Weights of a small GPT-style language model, trained from scratch on English Wikipedia: 120M tokens.
Each number is 200 + 40 x the weight over its row's rms, rounded and kept within 0 to 999. Layers, rows and columns count from 0. The size before them is the row's rms in percent of the matrix's.

# o: layer 17 attention output (transposed), 96x64, rms 0.233, rows 31-51, columns 0-63
# q: layer 17 attention query, 96x64, rms 0.19, rows 32-63, columns 0-63
# k: layer 17 attention key, 96x64, rms 0.193, rows 32-63, columns 0-63
# v: layer 17 attention value, 96x64, rms 0.274, rows 32-51, columns 0-63
o31,070,145,188,173,136,199,281,190,172,221,212,184,128,215,173,182,219,235,265,199,272,268,168,191,134,235,160,217,163,240,221,217,164,220,285,207,236,209,233,171,253,140,160,243,198,235,161,172,213,190,269,246,287,186,213,180,169,154,196,202,246,189,215,217,130
q32,113,170,221,257,182,164,192,262,183,181,230,158,199,170,210,176,178,127,201,246,113,163,230,190,199,148,253,157,250,299,242,181,258,214,183,265,258,221,183,155,182,167,127,238,212,195,259,197,274,191,190,197,146,213,151,202,181,198,175,180,171,199,117,202,237
k32,121,181,206,223,102,129,202,201,181,167,229,205,192,148,152,204,199,124,163,279,200,180,148,181,208,182,230,156,274,196,208,197,226,165,193,205,153,241,149,236,140,116,195,274,203,235,299,210,225,196,153,253,228,219,180,182,158,159,176,192,186,168,157,242,218
q33,111,164,196,211,193,227,231,158,215,206,201,277,150,107,146,262,213,186,271,214,149,265,165,142,227,160,229,187,222,164,207,168,224,95,193,144,206,194,173,167,205,238,201,177,153,183,219,182,196,239,150,164,170,222,155,128,232,217,278,173,231,181,192,143,162
k33,120,245,195,193,236,181,236,137,237,236,207,276,240,162,149,232,196,197,198,189,199,151,198,237,183,198,184,211,245,227,221,126,201,140,134,132,176,246,256,173,288,297,243,209,173,235,176,182,211,277,192,143,163,224,152,158,250,154,247,208,174,191,181,199,172
q34,115,193,148,145,210,265,185,143,194,109,220,159,249,139,128,225,168,140,182,223,193,210,202,203,252,175,182,166,149,117,180,182,163,234,209,174,168,210,226,174,203,122,221,254,204,178,140,266,220,168,193,173,174,234,225,169,219,178,242,159,106,145,185,204,185
k34,118,193,178,194,225,210,176,161,282,186,160,172,267,171,235,221,197,211,149,271,250,204,243,225,278,166,198,200,209,130,229,219,149,261,165,161,264,182,148,185,218,196,164,208,239,167,193,151,189,194,204,216,186,243,196,189,296,201,255,124,130,117,177,214,199
q35,109,137,209,173,203,225,149,176,156,182,103,166,226,213,204,213,135,206,154,182,201,168,161,202,140,193,229,201,240,279,189,191,241,233,238,162,199,258,227,157,223,150,159,168,95,183,143,181,145,220,172,217,198,214,182,97,236,170,145,149,223,214,202,160,200
k35,111,186,188,156,179,207,200,197,106,265,222,211,152,209,172,247,113,220,189,226,255,162,238,129,163,239,270,213,249,212,234,169,210,149,237,166,275,241,122,212,219,150,195,159,167,241,169,220,171,160,278,256,142,226,193,225,199,186,184,154,211,221,188,177,223
q36,104,214,185,242,156,211,179,143,253,188,142,162,203,219,166,162,221,190,203,169,172,264,189,190,166,235,117,205,232,194,167,299,217,125,162,224,157,192,223,239,246,170,162,239,188,199,184,242,268,234,230,224,206,245,148,263,181,250,249,244,183,196,241,206,304
k36,113,176,192,263,193,250,145,150,245,261,184,166,167,263,117,135,157,262,153,134,184,254,237,215,226,236,230,166,160,197,205,244,232,111,196,189,166,207,208,187,230,190,185,264,260,176,190,183,257,155,189,203,223,209,178,151,142,204,197,173,145,186,228,196,268
q37,109,116,211,131,285,162,248,170,178,200,226,174,243,233,163,216,233,214,148,155,168,190,95,206,195,206,165,190,227,168,155,176,126,207,161,247,230,177,100,163,153,199,204,153,265,156,212,194,217,183,172,248,234,182,160,173,176,242,186,172,199,210,157,202,251
k37,116,201,148,204,245,239,244,254,137,192,172,184,272,217,146,184,214,284,184,197,228,197,186,128,244,228,175,198,197,180,111,167,161,196,181,309,210,200,135,226,203,264,130,206,161,188,249,208,214,209,175,180,288,171,191,150,235,159,188,189,195,252,201,216,177
q38,116,189,152,155,167,192,216,210,228,260,131,323,178,169,247,182,127,188,208,200,143,171,141,150,232,252,156,218,161,243,156,244,262,245,168,224,287,132,210,188,230,212,176,169,231,214,162,176,181,199,165,233,212,179,195,221,199,242,215,218,140,230,194,153,232
k38,117,101,160,203,144,210,219,204,189,186,214,249,181,226,220,132,233,290,258,153,245,182,221,191,138,264,134,215,122,231,205,229,263,189,131,171,207,183,148,236,207,166,262,227,198,230,171,248,154,208,170,176,215,232,147,198,190,230,266,197,213,183,225,227,163
q39,107,189,137,226,202,125,164,140,221,200,168,225,230,152,266,219,148,134,229,227,194,197,199,169,250,203,208,174,154,237,120,147,170,172,188,177,244,262,156,250,152,167,196,250,261,155,186,149,170,211,175,176,179,243,163,268,197,249,215,188,284,190,166,243,164
k39,111,172,227,115,203,210,239,213,188,195,120,210,245,171,239,217,159,202,241,236,151,156,217,249,196,249,220,152,158,256,182,197,169,203,156,201,144,253,201,263,131,232,225,154,217,177,252,212,244,250,138,219,170,203,136,244,212,246,245,221,229,114,166,258,223
q40,107,208,166,220,208,236,223,275,228,146,160,238,198,225,222,180,260,245,130,209,183,177,212,143,168,196,216,174,198,178,238,253,97,174,264,192,176,200,156,238,233,223,164,131,237,224,166,159,211,219,144,132,138,216,211,223,189,226,206,183,295,241,254,239,247
k40,110,192,260,204,239,170,199,210,142,172,150,186,181,241,152,156,174,184,142,190,174,197,229,184,138,202,191,237,176,187,192,229,163,190,278,141,98,227,210,141,162,263,137,197,155,262,178,186,185,195,152,180,132,188,209,216,232,264,266,243,214,258,150,187,248
q41,101,157,159,195,218,239,244,183,220,265,227,174,220,155,134,219,233,178,177,216,138,150,243,197,222,207,226,203,166,204,186,299,214,257,210,260,268,266,212,197,184,239,192,169,135,227,179,285,98,237,189,219,205,151,260,182,188,176,228,252,205,148,224,211,175
k41,111,235,198,165,226,203,187,220,265,193,250,179,178,83,159,208,282,239,221,176,171,154,206,168,191,183,245,270,165,202,194,185,207,229,103,162,241,254,168,181,209,202,100,218,140,229,143,213,166,185,216,237,218,259,211,165,152,221,244,229,157,210,241,210,197
q42,112,154,125,217,193,234,118,211,117,167,196,230,167,200,227,166,216,186,213,216,152,195,231,213,193,273,179,180,189,135,185,174,155,213,128,171,166,122,173,189,198,150,204,211,172,291,218,158,141,171,154,171,197,159,153,152,173,194,187,170,163,164,174,105,227
k42,105,125,203,252,192,238,189,170,180,143,200,253,205,242,185,180,264,143,211,204,167,179,311,189,234,308,205,210,200,162,184,213,247,204,152,144,191,153,209,118,194,187,263,229,157,192,211,179,179,251,205,254,252,151,229,218,243,140,166,210,179,190,245,209,219
q43,096,187,252,233,171,178,213,200,176,142,118,190,188,148,162,114,284,171,176,200,190,179,138,170,244,221,232,184,189,184,287,277,160,225,257,218,199,204,219,154,173,236,152,216,177,203,175,228,165,200,165,235,141,230,199,218,154,211,170,276,157,154,222,153,132
k43,104,208,251,185,182,232,245,155,204,124,185,203,171,188,199,188,251,209,201,179,234,229,186,150,237,145,207,193,278,224,267,239,186,209,247,215,211,219,194,156,238,166,173,317,199,243,107,145,230,235,176,246,239,222,108,214,152,214,262,238,152,218,211,199,191
q44,105,187,198,214,170,276,128,213,163,138,170,197,142,279,147,208,229,183,224,272,218,261,190,284,234,180,210,273,195,216,195,200,184,241,202,222,272,219,227,222,262,209,288,202,207,203,225,150,187,212,236,190,215,167,185,244,226,242,234,269,239,258,157,231,174
k44,109,183,238,311,220,250,211,201,151,246,122,130,191,215,205,275,248,172,208,226,207,217,229,253,264,179,201,181,203,189,190,219,205,224,155,209,179,212,168,154,251,153,227,103,215,198,180,278,169,272,190,244,191,181,200,253,136,183,192,202,193,248,136,211,212
q45,110,148,199,152,173,255,155,220,130,213,159,196,138,214,164,193,164,150,201,178,169,82,210,177,123,147,156,127,188,178,160,212,187,149,127,171,163,240,205,189,166,238,172,265,165,225,178,230,210,128,161,169,236,195,170,198,159,206,188,176,203,164,202,239,150
k45,118,162,240,172,243,252,182,270,265,249,240,167,201,211,132,210,160,170,167,231,185,206,293,161,226,206,138,199,207,241,192,117,224,173,172,217,174,231,209,182,129,153,223,248,242,209,212,204,136,227,120,223,191,264,208,241,218,228,164,221,216,214,292,218,213
q46,092,226,294,164,198,245,164,170,202,221,188,227,229,278,202,254,181,232,181,246,270,171,196,200,244,204,187,235,181,224,192,207,67,184,193,189,239,191,186,179,283,230,141,235,110,189,290,251,196,193,184,228,231,208,191,209,237,252,175,193,195,179,197,189,253
k46,103,276,182,182,186,216,211,156,168,265,162,206,213,218,144,229,210,225,228,214,223,217,215,209,187,211,214,207,127,249,165,219,195,169,221,261,170,179,179,114,182,184,208,273,143,111,142,209,143,224,187,279,140,174,186,186,252,227,167,107,236,211,184,270,207
q47,099,170,181,224,242,136,126,168,166,145,193,188,208,159,175,163,147,165,219,162,144,153,218,169,197,142,223,180,253,159,168,211,195,178,223,191,201,107,184,259,119,206,180,178,206,178,103,147,150,220,199,188,200,188,266,118,164,218,190,171,245,134,210,181,183
k47,103,159,166,194,199,188,184,183,92,195,167,226,228,154,200,123,157,163,188,201,160,215,245,226,245,265,212,236,248,134,183,186,169,202,160,196,237,239,240,243,151,236,160,212,266,264,142,163,228,209,268,189,227,247,175,159,153,223,233,280,248,201,228,156,211
q48,105,258,270,260,208,185,152,198,199,188,263,224,195,195,225,234,260,228,238,128,191,155,215,289,232,173,201,173,138,253,140,253,160,142,206,240,237,199,196,172,157,227,219,213,206,229,249,179,138,263,271,231,180,178,152,188,133,177,195,191,224,146,219,179,151
k48,116,281,265,189,208,244,220,191,154,185,204,218,239,199,219,269,236,140,300,223,176,178,214,249,215,270,189,171,205,252,162,238,215,213,156,242,162,188,194,186,162,219,162,246,193,157,192,152,209,171,221,184,181,191,249,205,108,194,170,252,173,194,259,150,99
q49,102,129,174,235,178,212,201,215,132,103,252,146,174,146,166,166,218,158,198,110,182,240,185,188,171,179,172,170,144,185,144,156,206,190,176,113,249,211,123,228,135,218,197,113,177,155,171,201,221,197,177,126,204,187,190,169,162,175,185,201,216,182,231,181,186
k49,104,191,202,241,295,254,167,251,194,172,210,174,209,139,203,203,275,132,147,223,179,182,171,236,206,239,207,201,263,207,122,191,186,119,211,179,275,245,171,208,198,283,244,169,214,166,217,221,223,129,231,195,218,201,158,247,232,148,249,235,213,255,241,179,215
q50,103,205,205,203,221,232,232,195,220,149,208,211,220,220,147,187,261,242,200,167,204,150,163,152,244,242,247,226,183,204,204,183,253,220,194,290,250,227,161,263,243,128,246,222,250,232,152,289,203,196,240,238,238,218,232,221,223,190,149,282,295,182,144,213,215
k50,103,213,218,158,155,290,202,215,253,146,196,212,169,211,243,159,247,161,128,168,169,202,218,170,242,211,193,262,187,208,233,233,175,193,131,267,188,280,137,193,149,208,151,150,215,205,192,259,204,218,240,209,276,246,183,212,182,219,219,158,233,208,134,108,214
q51,085,205,159,150,317,163,123,257,182,147,186,251,146,214,221,161,170,177,237,203,170,240,239,180,210,192,201,222,231,206,219,163,126,217,260,176,212,215,174,164,261,216,179,266,231,243,214,208,152,252,184,279,218,156,217,157,235,245,230,196,192,198,256,257,156
k51,099,134,214,199,259,203,271,201,151,146,199,173,183,161,245,183,148,180,207,239,192,243,254,198,193,237,266,170,256,194,177,211,151,263,199,186,186,127,244,201,228,164,148,221,155,195,141,252,155,281,224,206,155,164,179,148,224,210,182,224,246,147,172,257,127
q52,100,225,234,142,191,204,168,214,162,158,173,145,199,139,104,222,158,205,170,251,227,163,244,178,185,273,233,218,243,172,205,167,259,267,173,174,195,156,182,228,216,208,151,160,265,127,281,189,190,203,197,229,140,165,129,195,115,199,241,205,201,197,240,172,205
k52,111,246,224,217,195,224,172,155,163,222,140,168,279,198,221,176,279,265,175,237,163,254,219,157,218,215,199,275,254,271,234,211,198,236,198,140,201,196,200,256,175,181,232,236,191,240,258,231,162,186,184,187,194,177,205,181,165,74,265,175,212,178,227,246,246
q53,115,220,150,156,174,218,151,157,197,173,181,253,226,241,181,186,177,211,138,191,211,134,180,279,168,141,237,153,229,217,155,193,213,197,206,178,200,257,95,112,164,168,197,137,211,168,185,189,188,226,152,127,211,192,230,212,157,201,269,256,129,173,231,224,165
k53,121,172,229,196,261,152,229,279,195,206,114,237,160,199,156,257,194,245,192,234,195,180,159,206,226,244,150,167,184,226,302,168,228,202,217,198,233,223,194,148,138,141,138,185,186,147,187,174,197,202,221,126,210,180,247,226,163,209,311,232,194,185,203,254,188
q54,106,218,222,213,254,162,206,143,171,175,272,182,222,248,202,257,216,213,167,300,205,162,227,165,183,151,168,201,172,225,223,255,214,190,196,225,212,146,198,200,246,156,201,244,231,304,221,198,288,223,153,179,199,143,296,164,212,229,225,167,236,242,228,239,154
k54,113,183,210,234,178,106,253,209,229,202,232,174,181,244,171,243,167,252,132,284,216,224,214,186,245,144,183,235,204,200,118,256,247,203,117,201,203,181,204,204,122,236,180,174,215,261,173,193,220,203,224,207,176,191,259,90,235,231,226,203,233,186,184,149,171
q55,117,185,190,166,269,177,189,220,275,204,218,161,152,227,246,224,215,186,246,161,188,293,203,291,214,210,171,192,233,234,258,257,226,245,194,232,217,270,213,247,284,239,168,189,265,257,252,259,175,179,158,229,250,234,180,208,206,178,254,190,245,201,252,208,196
k55,115,160,186,202,271,189,238,185,220,158,269,174,240,140,117,188,204,146,274,144,219,269,252,225,170,239,234,227,233,228,187,253,220,146,236,175,212,184,215,205,252,124,81,147,245,216,231,231,196,180,160,184,217,192,230,191,207,181,196,168,191,194,263,220,192
q56,103,226,204,220,240,215,262,278,230,273,189,185,206,159,191,192,261,195,176,197,177,273,249,205,207,158,226,174,200,201,246,173,177,306,212,236,179,171,189,167,172,331,256,220,167,195,231,171,291,228,194,215,240,216,213,283,164,194,168,204,209,225,221,220,192
k56,107,188,248,233,178,223,226,283,166,185,205,175,209,101,199,184,186,207,149,157,218,156,120,208,212,129,114,159,227,228,171,210,200,245,264,121,200,133,235,202,261,263,217,212,181,214,247,180,209,211,164,233,251,255,218,189,194,233,180,253,188,233,235,255,194
q57,102,136,233,139,160,170,239,221,211,207,242,229,262,166,165,156,221,164,197,205,230,209,189,205,221,141,217,216,180,162,201,180,130,113,168,202,153,134,223,214,197,134,124,190,174,148,214,173,134,143,157,173,194,136,131,239,157,169,187,229,236,193,146,184,133
k57,110,184,187,131,174,223,216,175,204,221,175,209,261,194,180,156,286,162,263,250,244,177,197,223,157,127,141,223,178,174,227,163,177,156,221,204,136,260,253,169,192,179,145,180,198,233,165,162,223,160,162,221,261,173,175,170,188,127,143,242,253,125,191,172,256
q58,096,231,191,254,195,223,217,212,215,188,304,215,214,112,303,204,191,212,186,252,127,149,245,186,127,263,173,206,179,221,269,220,211,196,209,217,222,222,106,212,230,210,237,199,204,219,238,209,243,196,239,174,176,204,157,149,272,221,196,249,203,188,258,214,250
k58,100,222,230,254,212,137,170,231,227,174,284,277,201,228,260,167,217,175,142,278,121,253,167,211,146,272,212,240,204,203,156,200,212,175,229,193,194,185,211,195,178,216,233,212,110,145,191,256,231,179,162,227,181,209,197,141,239,242,234,192,110,187,177,224,202
q59,087,211,203,217,186,151,243,265,176,153,221,148,224,242,216,193,225,150,259,128,177,181,173,142,244,197,221,155,187,184,159,226,197,175,175,185,185,161,223,123,248,218,196,157,217,259,215,154,175,184,137,118,224,262,225,214,241,141,264,199,219,159,115,234,262
k59,096,181,168,202,194,242,218,197,232,159,175,240,115,169,149,249,238,120,238,205,220,167,209,257,139,206,237,206,198,205,143,203,175,199,173,207,232,136,190,173,220,212,180,269,291,257,280,156,181,210,168,147,213,196,228,249,273,232,232,207,208,218,108,170,223
q60,105,212,223,180,228,153,195,247,216,160,245,249,218,200,164,245,176,301,258,236,207,211,209,181,122,259,262,164,305,178,218,243,224,208,102,193,128,247,240,201,195,193,256,236,266,164,204,197,159,218,200,252,205,238,226,227,220,187,168,199,203,219,230,202,160
k60,118,227,154,134,178,166,214,158,191,137,213,179,181,292,195,236,235,264,166,177,70,190,222,157,185,184,209,228,231,163,258,139,187,174,197,217,204,157,286,274,177,207,175,177,212,141,220,198,144,267,215,170,175,239,214,221,207,153,142,217,202,206,195,191,182
q61,102,278,172,257,247,258,233,230,210,237,245,284,298,187,137,155,168,166,177,197,168,176,189,221,211,218,205,209,217,224,243,259,184,215,181,182,168,241,163,212,231,186,222,139,193,229,164,164,207,177,201,252,195,240,191,232,192,132,175,207,131,233,88,217,151
k61,116,212,180,221,228,239,212,183,224,233,231,242,176,250,178,188,216,159,178,226,182,129,164,164,219,269,117,177,179,174,251,221,195,222,247,107,196,193,213,247,188,141,147,184,139,226,235,115,178,209,186,241,279,265,199,179,156,189,182,180,232,200,112,204,135
q62,111,163,226,192,205,221,319,220,275,168,194,198,180,241,231,215,172,187,219,228,230,179,209,261,204,261,263,262,173,234,222,174,177,216,280,225,209,194,150,230,187,178,206,273,215,230,238,209,223,224,227,164,231,337,239,153,188,161,225,217,208,254,210,164,202
k62,117,217,236,176,174,191,207,220,231,118,158,186,188,156,236,186,130,164,226,208,264,148,223,240,202,267,174,303,182,199,226,171,148,151,248,255,258,144,185,180,185,188,248,185,194,200,207,190,285,211,118,248,189,223,213,164,162,118,202,152,225,241,214,195,219
q63,104,246,198,158,165,188,227,247,214,310,238,183,154,220,211,144,225,129,164,192,253,211,194,168,173,221,234,270,222,177,170,199,211,229,196,157,242,177,296,180,234,177,244,170,259,162,221,232,195,241,222,167,186,238,194,147,110,191,243,239,213,139,182,271,205
k63,118,281,219,210,169,213,221,264,285,235,160,189,169,215,225,233,169,189,218,190,147,202,237,161,142,165,224,272,198,175,130,206,158,216,206,182,214,164,193,170,235,177,218,206,225,232,230,243,170,151,211,96,287,195,181,227,147,195,235,206,271,119,216,257,197
v32,153,264,236,140,154,154,208,154,181,124,231,201,271,246,189,200,106,161,178,214,217,179,198,148,211,209,152,124,168,204,153,225,132,162,173,192,158,274,194,184,256,148,219,152,214,216,182,174,153,219,236,182,241,213,244,217,203,162,219,233,146,228,250,244,246
o32,157,196,234,125,216,184,200,218,151,170,228,167,187,251,206,110,139,211,168,144,164,258,229,175,228,208,204,118,205,226,119,141,180,170,249,245,120,204,203,236,187,209,193,235,193,150,249,270,193,171,154,201,277,215,206,236,172,178,157,269,226,244,208,190,216
v33,151,173,302,238,166,170,204,107,187,170,194,160,220,158,241,233,200,216,127,168,159,84,198,199,160,208,190,162,167,149,194,234,230,218,241,236,155,252,184,216,231,193,199,229,166,233,183,170,130,222,225,138,214,174,186,201,247,205,203,105,254,202,212,239,187
o33,141,152,268,161,289,194,195,233,188,211,307,221,190,227,268,159,185,160,191,184,181,190,190,276,187,213,271,146,222,121,157,254,203,215,232,203,236,162,193,183,218,152,212,179,201,234,168,151,163,171,205,102,230,210,163,220,250,210,215,198,214,215,232,199,279
v34,153,177,235,172,212,213,222,146,168,159,149,207,140,179,179,211,225,189,218,191,186,202,244,175,211,169,109,209,213,217,194,217,219,161,143,191,300,243,253,239,245,154,214,194,89,195,245,158,284,179,258,166,182,185,215,193,214,281,145,182,184,179,229,236,267
o34,149,275,244,213,192,159,195,218,174,120,245,261,228,213,168,218,159,126,215,236,226,176,154,220,233,165,222,184,227,117,228,192,170,219,179,237,226,253,249,302,190,240,191,134,234,96,260,164,232,207,201,167,212,172,185,170,201,152,217,256,217,201,212,191,176
v35,157,189,170,152,205,241,181,126,200,163,216,230,245,205,226,183,219,244,134,142,210,208,232,254,194,173,219,215,236,246,165,194,251,161,233,209,262,218,293,163,137,175,236,209,201,224,243,264,205,193,173,240,260,179,238,203,143,242,252,240,184,223,117,266,134
o35,152,213,171,146,221,196,183,152,186,138,164,233,215,184,181,217,246,196,275,226,229,239,245,202,197,162,148,256,210,274,184,197,97,165,242,213,91,180,239,242,222,172,199,199,166,215,234,173,167,232,170,122,184,151,164,176,232,123,206,176,221,204,251,223,256
v36,155,174,248,238,162,147,296,239,228,228,170,209,244,244,197,124,264,125,147,113,242,172,221,195,216,202,293,176,185,177,208,216,154,225,127,170,217,216,243,188,175,196,178,174,188,152,204,211,221,182,211,147,122,241,232,161,187,154,162,188,180,219,183,245,204
o36,150,218,195,186,174,197,199,185,189,226,159,201,312,211,251,171,197,205,130,279,190,142,222,225,207,237,166,216,242,267,175,179,223,217,198,199,207,171,253,239,189,242,140,88,204,237,184,158,196,185,143,213,236,256,155,189,198,187,186,198,253,148,119,129,238
v37,150,211,99,171,166,279,278,200,244,212,208,217,169,172,238,205,184,198,236,257,176,259,246,168,216,201,173,178,263,244,143,209,185,254,203,174,124,237,172,199,224,140,225,181,169,167,151,159,261,207,186,164,162,191,287,237,178,224,228,167,188,275,227,180,227
o37,150,221,233,132,130,239,232,214,178,167,205,138,169,181,180,196,212,265,184,189,152,239,191,115,175,181,211,175,201,214,228,185,184,159,106,229,254,230,177,293,193,206,107,234,249,188,146,169,235,194,260,208,236,214,176,190,180,131,215,132,182,178,245,216,166
v38,159,171,249,145,289,165,219,202,235,238,123,192,180,154,294,230,222,240,249,175,196,226,157,144,246,215,173,195,250,138,177,223,245,89,190,174,127,154,171,195,187,193,192,237,184,222,211,219,166,179,256,208,206,251,229,215,196,180,160,182,141,197,151,200,237
o38,157,214,199,198,184,193,119,190,240,209,229,189,169,171,228,150,304,208,201,201,261,132,246,140,198,173,234,207,171,167,263,209,194,121,219,199,223,152,116,198,210,231,168,191,165,177,291,172,236,178,239,162,280,182,207,191,129,231,183,214,167,165,161,253,212
v39,144,249,104,196,228,234,221,202,226,180,147,156,283,176,211,212,207,156,161,209,164,152,228,167,148,225,201,199,205,265,252,197,316,197,223,220,170,174,159,118,193,221,197,134,221,220,163,195,272,215,243,182,275,219,155,169,203,225,145,203,227,157,188,231,198
o39,144,161,269,171,250,237,178,201,225,161,247,217,175,199,187,202,161,168,222,258,157,157,199,176,194,199,181,172,199,219,249,169,155,107,111,172,185,210,215,200,298,264,229,222,164,218,135,149,184,191,201,257,180,149,241,214,230,287,168,191,204,237,265,167,246
v40,138,194,164,272,223,273,197,176,209,233,131,192,148,186,315,177,188,234,177,253,248,137,187,165,181,185,214,218,180,288,178,192,193,158,170,203,225,210,277,190,183,179,106,213,248,209,238,170,145,223,186,175,177,228,179,170,227,156,132,203,182,220,267,177,172
o40,134,198,175,215,207,243,129,163,209,173,192,251,228,196,288,166,168,246,136,245,196,237,201,216,249,211,246,210,145,191,252,253,249,163,232,121,209,207,171,219,190,162,169,170,238,181,198,190,185,187,219,196,206,106,243,245,262,175,192,159,203,206,225,81,141
v41,146,224,312,174,210,198,159,194,181,238,186,227,190,181,147,156,139,234,228,225,191,113,227,165,210,230,221,228,190,131,209,235,239,244,215,139,232,213,187,204,251,218,163,211,229,125,204,266,294,224,162,193,202,171,259,222,208,194,108,233,173,174,160,159,176
o41,143,149,209,239,207,132,229,170,145,245,227,158,122,146,154,145,218,236,239,253,216,136,192,234,207,244,143,186,169,184,213,196,158,288,258,147,207,164,238,223,187,300,177,169,221,183,209,173,202,168,223,180,149,163,225,251,217,163,239,191,199,253,148,202,161
v42,146,147,156,183,125,200,171,270,167,241,190,200,208,203,207,150,229,182,219,220,177,143,199,225,157,154,165,170,246,189,279,316,158,177,175,164,206,271,146,182,244,244,208,223,230,118,254,234,162,197,208,220,194,173,286,133,217,221,215,190,211,195,218,170,180
o42,138,248,206,224,217,222,249,188,169,227,161,238,167,211,150,176,114,316,145,180,165,156,212,218,239,238,221,190,197,210,133,246,173,167,282,213,230,202,230,201,222,243,169,204,248,184,190,158,241,176,211,201,161,207,255,93,166,200,228,132,176,184,173,266,211
v43,155,187,140,150,217,213,224,207,216,227,126,203,237,216,153,151,204,156,205,275,131,192,195,257,218,196,185,132,146,187,221,252,176,205,261,242,274,245,215,231,204,200,245,238,183,314,185,276,170,235,199,145,186,236,220,186,174,183,140,159,157,228,229,184,220
o43,152,257,178,214,194,152,277,197,171,170,166,203,140,146,277,194,259,231,115,218,188,228,143,205,183,123,213,129,282,246,153,227,217,174,215,238,199,156,209,193,253,252,271,185,181,138,212,177,182,162,235,226,192,161,167,188,210,220,227,211,243,159,243,165,228
v44,152,217,210,125,179,176,178,203,200,190,148,170,181,177,167,193,172,186,177,249,260,278,207,228,255,254,261,190,162,155,223,167,248,193,200,167,170,220,203,214,206,185,182,208,154,173,274,171,139,163,189,136,304,195,119,143,209,248,168,225,195,288,224,191,149
o44,150,188,238,176,174,199,247,303,153,144,178,213,165,224,190,213,224,136,213,189,188,228,177,206,202,189,163,209,187,283,212,268,225,170,256,166,127,165,143,194,230,195,137,76,191,199,201,241,221,216,177,176,185,204,200,201,230,255,224,268,185,195,161,275,146
v45,147,227,222,171,263,180,202,132,175,222,252,206,237,225,212,95,192,242,236,211,174,188,222,298,155,151,229,197,229,160,200,197,212,214,175,194,224,177,103,148,127,196,197,189,257,188,242,143,155,222,208,171,231,241,147,191,177,211,150,190,161,258,194,270,246
o45,145,219,225,174,278,254,192,185,240,211,207,180,171,145,206,216,170,172,223,155,242,237,186,160,174,232,214,206,257,245,204,181,211,220,288,175,195,168,182,153,307,257,175,186,117,226,181,207,228,214,249,154,237,157,164,110,216,159,191,222,229,240,150,135,148
v46,135,259,190,240,134,222,222,178,168,187,255,208,194,149,176,184,232,233,251,198,218,182,226,138,273,211,186,212,132,123,214,133,185,169,249,158,217,210,175,189,147,208,210,103,245,264,269,231,192,219,186,248,126,165,195,179,133,269,196,177,210,181,237,224,190
o46,128,278,185,251,228,207,250,251,243,149,234,238,224,165,240,183,194,170,251,178,267,172,197,123,124,220,141,105,201,210,222,158,229,208,211,208,188,261,241,138,167,189,194,242,243,252,199,223,213,190,150,194,139,128,156,249,207,182,210,198,166,191,141,216,225
v47,147,238,180,191,239,204,180,240,134,200,242,103,227,168,273,177,163,279,196,170,201,267,251,236,182,232,160,218,163,189,259,180,227,210,151,170,158,272,199,141,198,209,214,263,210,280,214,167,230,194,161,139,177,204,231,213,205,165,149,173,178,185,120,194,159
o47,150,158,185,236,250,195,107,157,186,127,192,184,191,122,252,150,237,215,174,144,184,160,187,144,215,240,165,228,178,208,216,265,203,181,148,202,206,241,223,172,221,258,223,175,129,174,105,263,225,205,176,178,226,245,171,167,256,174,266,232,171,195,231,246,201
v48,152,165,246,175,164,285,261,157,132,236,201,256,217,156,173,207,176,168,115,176,184,309,137,182,109,201,203,220,123,171,176,173,193,196,200,209,215,199,217,214,187,168,169,240,208,204,206,199,250,262,267,210,223,205,270,251,211,174,232,186,176,177,199,233,157
o48,155,119,191,202,175,199,213,216,232,143,183,230,190,224,239,137,219,190,195,229,124,178,214,235,145,229,183,196,172,241,188,166,237,235,153,231,195,254,228,219,164,191,260,248,172,204,264,117,169,203,165,118,243,197,158,188,161,145,291,217,180,227,240,204,106
v49,154,184,225,238,150,220,255,215,198,198,220,182,162,159,192,181,134,205,253,208,183,236,217,194,253,143,227,204,207,188,193,305,254,142,266,181,227,234,223,190,96,230,219,151,130,115,203,169,149,237,216,161,276,229,182,195,257,143,202,205,189,165,210,186,212
o49,152,183,193,136,159,205,264,231,199,216,178,236,296,183,147,180,157,196,155,214,212,148,177,135,186,185,167,142,158,187,261,310,192,241,239,226,183,245,175,187,252,167,200,195,155,167,220,197,153,215,286,196,251,178,208,207,204,227,226,150,249,255,132,230,189
v50,143,176,195,232,138,216,170,230,212,201,233,201,183,203,168,189,163,292,223,242,189,206,245,245,171,230,131,188,248,187,176,191,116,203,191,214,166,212,246,132,174,238,157,216,157,233,190,202,251,177,311,212,217,191,156,248,215,117,248,160,186,208,149,282,150
o50,135,190,172,138,126,172,102,285,246,208,166,254,206,150,168,199,222,224,232,159,173,210,161,194,225,197,175,278,168,181,126,205,167,213,216,254,240,255,299,131,227,219,193,213,230,205,192,251,206,206,235,157,270,177,213,196,178,160,165,213,219,185,253,192,216
v51,149,146,249,214,189,218,166,188,246,184,152,191,259,201,178,248,179,167,269,154,198,215,180,156,145,176,201,186,190,249,188,113,204,286,216,149,156,170,230,155,156,161,150,186,210,221,271,237,213,239,266,188,207,220,147,142,219,248,193,166,156,231,210,101,217
o51,143,200,203,229,240,205,223,216,288,132,219,239,92,213,197,219,230,120,197,191,140,190,206,167,218,278,190,262,177,220,173,205,243,158,195,154,169,189,254,230,176,164,196,174,248,179,232,214,195,260,266,203,208,223,183,290,154,270,203,180,228,169,187,138,229